Each number is 200 + 40 x the weight over its row's rms, rounded and kept within 0 to 999. Layers, rows and columns count from 0. The size before them is the row's rms in percent of the matrix's.

# layer 8 MLP up, 1280x320, rms 0.177, rows 228-237, columns 0-159
095,176,225,179,230,173,154,212,289,190,177,195,141,195,248,208,261,238,272,204,200,192,222,202,263,233,220,212,171,186,216,210,236,143,209,199,177,164,211,241,187,99,177,237,202,159,186,194,207,188,215,208,248,191,220,164,259,163,140,203,161,218,158,228,213,147,152,287,207,280,226,148,252,212,153,225,229,185,177,183,190,160,153,224,248,157,254,86,201,192,236,203,184,277,277,203,169,187,179,298,216,155,265,207,153,212,88,180,252,251,147,202,226,313,194,193,204,200,190,223,190,155,110,242,203,119,227,231,220,229,263,183,198,210,161,223,170,234,231,178,178,199,216,224,269,188,206,169,222,230,212,201,169,185,227,173,207,242,240,167,249
093,204,228,136,199,244,184,187,204,236,167,175,157,222,228,156,179,182,230,251,123,177,191,200,173,179,103,152,278,260,215,192,208,202,204,207,185,147,208,224,232,173,125,146,216,176,175,214,203,176,190,133,255,203,210,196,187,212,281,273,282,183,227,144,161,227,184,116,230,191,191,203,230,159,235,266,223,162,159,193,154,208,243,141,178,233,148,244,166,242,201,214,238,187,164,245,242,214,145,211,135,124,194,122,215,235,197,159,207,145,150,203,183,231,162,242,193,202,249,221,249,146,227,183,201,237,205,163,289,262,238,190,156,218,242,149,212,248,184,258,249,197,267,172,227,193,226,218,164,255,255,155,144,211,193,185,172,184,203,147,190
094,151,209,203,153,283,224,186,156,176,166,263,244,234,224,204,199,216,152,185,172,177,175,198,230,210,156,260,133,247,175,252,200,170,229,204,199,185,235,219,170,166,232,174,228,191,208,183,206,239,247,170,228,223,244,217,207,204,222,167,199,246,157,206,163,207,198,156,135,174,222,203,213,276,236,136,228,195,134,219,180,112,179,160,203,222,243,234,196,125,146,267,235,121,150,210,233,212,166,181,164,141,227,236,268,166,224,191,118,190,185,186,232,146,223,220,266,209,240,161,248,223,145,185,144,144,266,220,287,130,174,294,272,243,212,308,192,187,144,150,203,176,187,189,255,196,130,267,215,218,220,164,192,230,171,229,193,240,200,207,186
098,258,155,230,150,130,257,226,265,159,173,174,190,106,218,124,184,187,191,317,215,177,168,68,199,212,209,213,213,240,154,236,201,211,185,140,189,235,211,235,202,182,233,164,229,210,217,137,160,208,165,236,146,116,230,103,221,166,279,191,219,227,203,147,184,216,182,220,116,207,259,171,213,186,165,208,162,224,239,183,164,190,184,309,220,132,170,234,209,246,189,162,288,202,139,208,230,203,170,214,179,206,170,229,234,256,157,224,192,264,233,150,215,230,226,206,215,196,176,119,233,201,146,169,126,268,166,147,198,171,242,177,276,168,167,172,140,173,221,242,238,190,124,255,148,230,217,238,205,166,192,248,233,204,212,176,181,198,194,202,228
095,173,191,233,202,249,291,205,166,202,177,253,192,221,193,180,198,163,207,203,218,186,200,158,232,231,106,155,211,318,152,249,207,223,174,279,242,226,160,229,218,217,195,269,157,252,215,277,248,205,207,168,219,192,200,225,181,122,171,135,127,244,189,147,224,155,220,177,256,215,257,167,192,186,203,226,188,172,148,176,262,221,218,230,160,230,223,191,174,203,233,137,153,129,273,255,221,160,222,215,220,148,176,177,124,174,218,196,203,94,150,162,193,232,166,187,193,223,214,191,188,194,192,212,187,168,203,164,150,190,209,192,219,195,192,165,133,185,178,215,133,196,195,204,279,241,205,181,211,136,204,223,191,173,184,217,134,97,213,264,112
104,219,205,240,163,238,232,197,203,217,271,203,251,221,209,234,171,161,264,135,109,225,230,178,161,197,169,165,187,177,146,279,159,137,220,191,241,141,136,184,248,147,143,162,220,235,167,178,180,136,215,222,182,307,193,203,209,206,148,199,270,276,215,194,182,235,224,200,106,229,130,165,225,175,181,233,179,185,272,198,229,138,186,244,182,171,181,196,144,142,179,168,186,247,171,224,183,183,223,222,142,208,131,210,249,141,132,205,186,211,214,172,132,207,301,173,265,227,271,210,231,177,187,235,223,140,135,195,181,195,176,193,216,198,191,265,115,257,153,180,201,180,166,239,260,226,172,205,231,208,225,183,199,261,198,207,167,215,223,225,192
096,146,89,250,199,227,239,185,133,131,178,201,146,190,209,235,166,215,124,206,209,268,181,214,212,116,125,185,228,162,199,172,110,114,184,159,145,158,220,239,212,189,221,229,160,234,273,254,227,249,185,182,196,189,165,207,140,219,233,105,233,251,287,129,245,248,171,160,182,186,169,165,174,179,177,159,216,149,170,241,230,153,218,212,189,192,227,193,263,142,245,161,149,195,230,263,228,211,237,245,185,268,270,238,216,176,205,191,178,203,223,213,174,234,201,256,188,145,240,249,206,223,187,192,332,143,154,236,209,202,271,193,206,208,253,177,240,182,182,293,175,170,176,236,182,262,150,165,253,224,283,251,150,184,236,168,133,165,139,181,260
103,193,176,161,214,133,168,196,314,213,164,233,219,222,215,267,224,234,238,175,209,256,214,205,197,210,240,224,167,181,299,169,251,229,201,193,174,261,214,197,172,211,249,244,197,176,159,218,129,163,141,202,234,206,135,169,181,191,167,155,179,144,215,144,254,207,164,154,229,187,192,181,236,165,291,199,243,234,221,243,239,167,143,202,197,194,191,181,220,145,127,194,160,199,212,155,258,185,136,221,152,110,133,170,187,222,209,205,237,167,180,150,213,117,222,240,189,242,181,270,168,103,220,192,171,290,191,253,262,170,242,169,150,222,244,143,202,201,244,238,216,232,222,230,231,124,160,214,214,194,234,239,205,188,193,142,175,113,189,222,200
097,146,290,196,200,186,247,275,198,182,171,168,175,134,258,205,250,173,193,158,146,208,212,197,174,270,148,181,171,228,227,161,271,206,205,242,201,192,172,268,186,215,159,217,195,179,177,171,144,215,178,221,119,182,147,142,190,253,134,232,223,177,234,188,164,170,220,168,224,125,259,153,194,241,165,203,188,211,205,233,162,88,265,186,131,183,230,165,165,200,242,214,200,209,204,219,233,164,296,180,180,201,224,256,191,216,192,155,235,135,185,166,278,121,213,195,154,298,160,172,234,198,230,154,189,211,254,129,225,221,184,181,169,160,178,171,251,191,205,260,248,147,204,230,211,204,204,173,199,234,214,197,208,247,135,211,194,158,255,177,172
101,175,159,224,236,181,212,275,135,197,192,228,245,196,232,136,145,175,169,293,194,197,216,212,180,179,212,235,263,246,218,127,219,159,165,186,179,206,137,179,229,246,132,213,206,183,204,158,268,187,161,210,250,163,183,213,194,233,159,245,191,190,146,166,88,202,244,218,145,158,261,174,172,221,206,173,216,185,183,247,163,204,221,215,229,205,144,177,178,184,221,189,242,175,197,212,210,333,183,218,249,250,172,191,259,195,127,297,202,194,174,216,258,205,173,174,204,167,151,222,258,196,220,235,136,182,207,218,131,202,217,239,247,202,107,226,296,207,198,238,225,201,225,291,163,138,221,214,161,196,284,137,182,120,180,220,199,187,143,270,163
# layer 8 MLP down (transposed), 1280x320, rms 0.136, rows 228-237, columns 0-159
097,183,143,169,195,189,214,196,158,210,208,260,181,197,138,239,271,198,166,166,204,218,232,227,228,184,228,201,202,224,240,206,139,200,173,206,204,173,213,195,216,175,191,197,181,275,129,236,200,125,204,191,185,187,226,233,165,213,217,145,273,254,216,196,224,198,198,109,204,148,174,224,206,216,254,156,234,254,237,192,140,149,174,155,253,125,247,173,227,195,216,101,143,285,183,215,171,248,287,245,233,238,193,144,229,251,238,233,195,204,207,228,209,154,173,188,266,290,226,150,129,224,138,178,222,218,166,192,117,211,220,217,251,214,275,264,210,182,219,131,185,209,215,205,239,241,255,229,236,236,166,268,209,182,219,168,211,138,204,222,177
090,138,155,235,235,161,231,263,141,185,204,180,233,190,215,178,221,189,280,164,190,215,165,206,213,176,219,226,148,159,227,209,207,242,218,222,127,145,282,192,225,314,193,203,201,238,158,243,178,163,247,203,157,276,244,212,217,171,206,214,286,325,236,153,225,196,232,174,241,185,139,151,261,257,150,147,205,157,158,220,182,207,177,218,197,172,186,197,159,203,203,186,218,105,193,143,184,161,178,236,177,214,132,149,191,203,220,167,184,103,182,175,154,76,238,189,228,160,266,179,158,216,248,175,229,195,252,218,244,197,216,266,199,228,233,169,135,165,165,246,182,250,170,217,201,261,179,204,206,213,271,248,168,189,217,263,155,198,222,263,216
094,219,134,145,210,218,162,199,218,195,248,178,251,225,205,195,179,225,197,169,239,262,241,189,248,227,212,171,189,175,200,253,218,196,251,173,211,194,269,145,157,193,155,174,299,208,176,140,168,229,192,175,137,174,181,275,225,219,179,176,238,206,159,133,191,199,180,218,131,209,134,144,175,191,262,167,214,176,253,157,214,264,181,213,242,221,221,261,249,171,210,257,143,175,202,220,132,217,194,228,217,209,136,158,233,121,141,169,223,242,217,161,162,202,199,199,210,230,230,231,229,178,216,186,181,200,194,194,251,219,195,219,263,215,134,159,216,151,157,193,186,243,160,181,116,253,169,279,188,232,244,172,217,201,227,194,111,148,190,172,212
095,209,206,268,291,241,195,249,182,169,241,158,196,259,191,265,220,125,205,154,274,168,203,245,193,199,123,217,166,168,188,151,176,179,230,174,184,186,237,195,120,240,223,184,183,168,279,155,165,207,200,179,166,237,145,249,145,179,170,224,153,170,223,229,201,213,258,225,162,200,197,212,273,241,242,155,153,145,147,229,174,167,198,232,231,271,199,164,192,242,217,193,181,161,202,212,225,202,207,170,197,72,211,216,270,182,188,221,223,205,162,238,212,185,197,254,212,181,189,202,119,271,209,209,157,263,169,206,212,226,257,196,221,217,223,233,210,212,163,266,173,185,179,142,221,213,203,127,142,237,247,162,199,220,187,210,180,200,191,240,194
097,178,260,213,217,236,200,241,194,198,167,217,197,257,200,193,196,236,251,261,240,154,233,166,208,214,133,189,262,162,170,209,261,259,187,192,199,161,174,156,178,160,247,177,224,151,195,200,151,225,258,254,201,241,217,151,178,136,174,148,243,223,254,179,156,226,163,232,191,270,155,254,222,140,176,167,169,194,201,187,259,295,238,202,256,183,171,149,150,211,218,226,272,275,179,203,228,174,232,153,197,130,218,223,212,226,181,283,195,171,256,219,142,182,196,208,210,212,195,236,177,172,251,127,221,264,264,220,183,206,230,161,211,164,200,166,186,142,143,258,225,296,197,144,210,209,179,122,154,148,163,175,137,213,243,188,206,219,146,174,218
101,229,175,203,198,192,202,217,145,218,208,213,241,242,273,189,220,177,197,208,242,187,182,226,213,160,195,214,190,219,153,196,230,189,195,203,188,202,160,192,226,240,218,185,181,279,144,202,217,166,208,209,252,155,250,234,68,140,160,243,264,214,153,258,239,94,128,153,250,200,220,182,141,223,172,206,222,191,246,171,199,203,238,197,214,189,214,112,282,154,188,213,228,130,165,146,215,227,148,269,226,265,210,156,191,249,187,242,227,230,184,170,188,140,197,166,196,177,177,250,246,176,220,200,208,251,263,192,281,212,198,158,168,237,235,165,198,195,188,206,88,223,202,163,161,205,220,153,226,168,262,219,163,231,176,138,246,171,152,187,236
092,201,174,205,85,168,179,195,169,182,252,197,289,214,252,165,253,190,237,166,214,210,202,230,161,244,249,161,199,198,183,213,188,194,154,259,203,144,248,205,256,324,235,220,172,186,131,173,195,190,254,239,163,251,209,264,212,167,156,150,89,189,215,156,125,250,246,194,127,194,126,257,161,192,163,193,231,186,204,201,257,217,294,246,203,272,208,231,253,194,170,180,146,204,164,180,210,197,220,144,205,151,173,166,201,147,252,260,185,179,192,231,123,232,231,230,163,229,186,201,220,226,203,278,240,222,219,165,156,225,194,223,227,226,228,220,121,196,219,221,240,186,97,163,177,271,241,191,185,175,163,143,162,189,185,200,239,158,142,197,231
104,232,234,231,201,198,161,224,209,171,188,205,182,230,143,214,246,148,191,303,149,228,283,228,222,152,193,223,210,184,181,252,282,201,225,219,226,220,253,204,225,209,192,166,246,164,273,181,207,107,161,211,216,235,141,234,161,243,193,198,165,240,178,164,215,196,195,134,191,185,230,223,193,156,223,201,187,205,192,189,165,142,240,203,174,196,266,190,211,264,196,199,180,183,188,222,193,206,266,208,213,107,145,145,190,223,265,155,175,243,158,202,232,239,165,219,215,254,147,220,163,249,145,170,228,236,220,241,225,208,201,185,193,157,209,197,156,233,196,134,244,167,208,165,173,152,196,158,265,206,238,181,201,169,299,163,139,229,246,157,250
096,217,158,160,241,179,207,239,184,190,281,204,125,176,205,229,207,196,189,153,180,185,211,152,319,213,147,262,201,259,172,200,186,204,216,148,176,255,179,226,183,121,172,233,129,194,165,197,217,163,213,163,173,262,165,162,174,208,107,277,197,152,186,200,190,183,226,300,113,170,184,230,244,273,243,155,262,162,232,248,220,220,144,167,204,194,221,233,201,172,258,161,173,174,178,228,220,161,237,166,135,170,167,198,230,211,160,286,267,179,229,224,299,185,235,225,221,213,142,189,166,196,233,287,160,200,244,226,235,219,245,193,237,200,203,187,201,195,148,192,223,167,174,227,235,163,218,195,176,251,221,204,225,163,207,237,164,130,179,117,234
091,226,214,195,175,145,215,237,228,236,217,169,232,196,222,188,277,171,203,174,160,148,186,204,224,180,231,231,174,220,234,174,167,205,137,256,263,196,208,207,274,187,206,190,123,170,186,140,273,163,193,217,136,290,118,235,170,206,177,226,246,245,244,211,213,136,225,163,163,217,209,196,205,233,225,189,188,213,154,159,193,214,238,228,232,200,272,156,184,174,188,224,256,243,175,196,136,212,222,141,209,197,121,220,180,138,178,203,194,157,195,199,242,214,200,184,220,174,231,238,280,223,230,188,81,176,214,219,217,171,152,163,175,147,246,242,198,157,205,206,159,184,175,160,211,273,220,152,280,237,163,249,192,187,246,161,149,290,158,116,188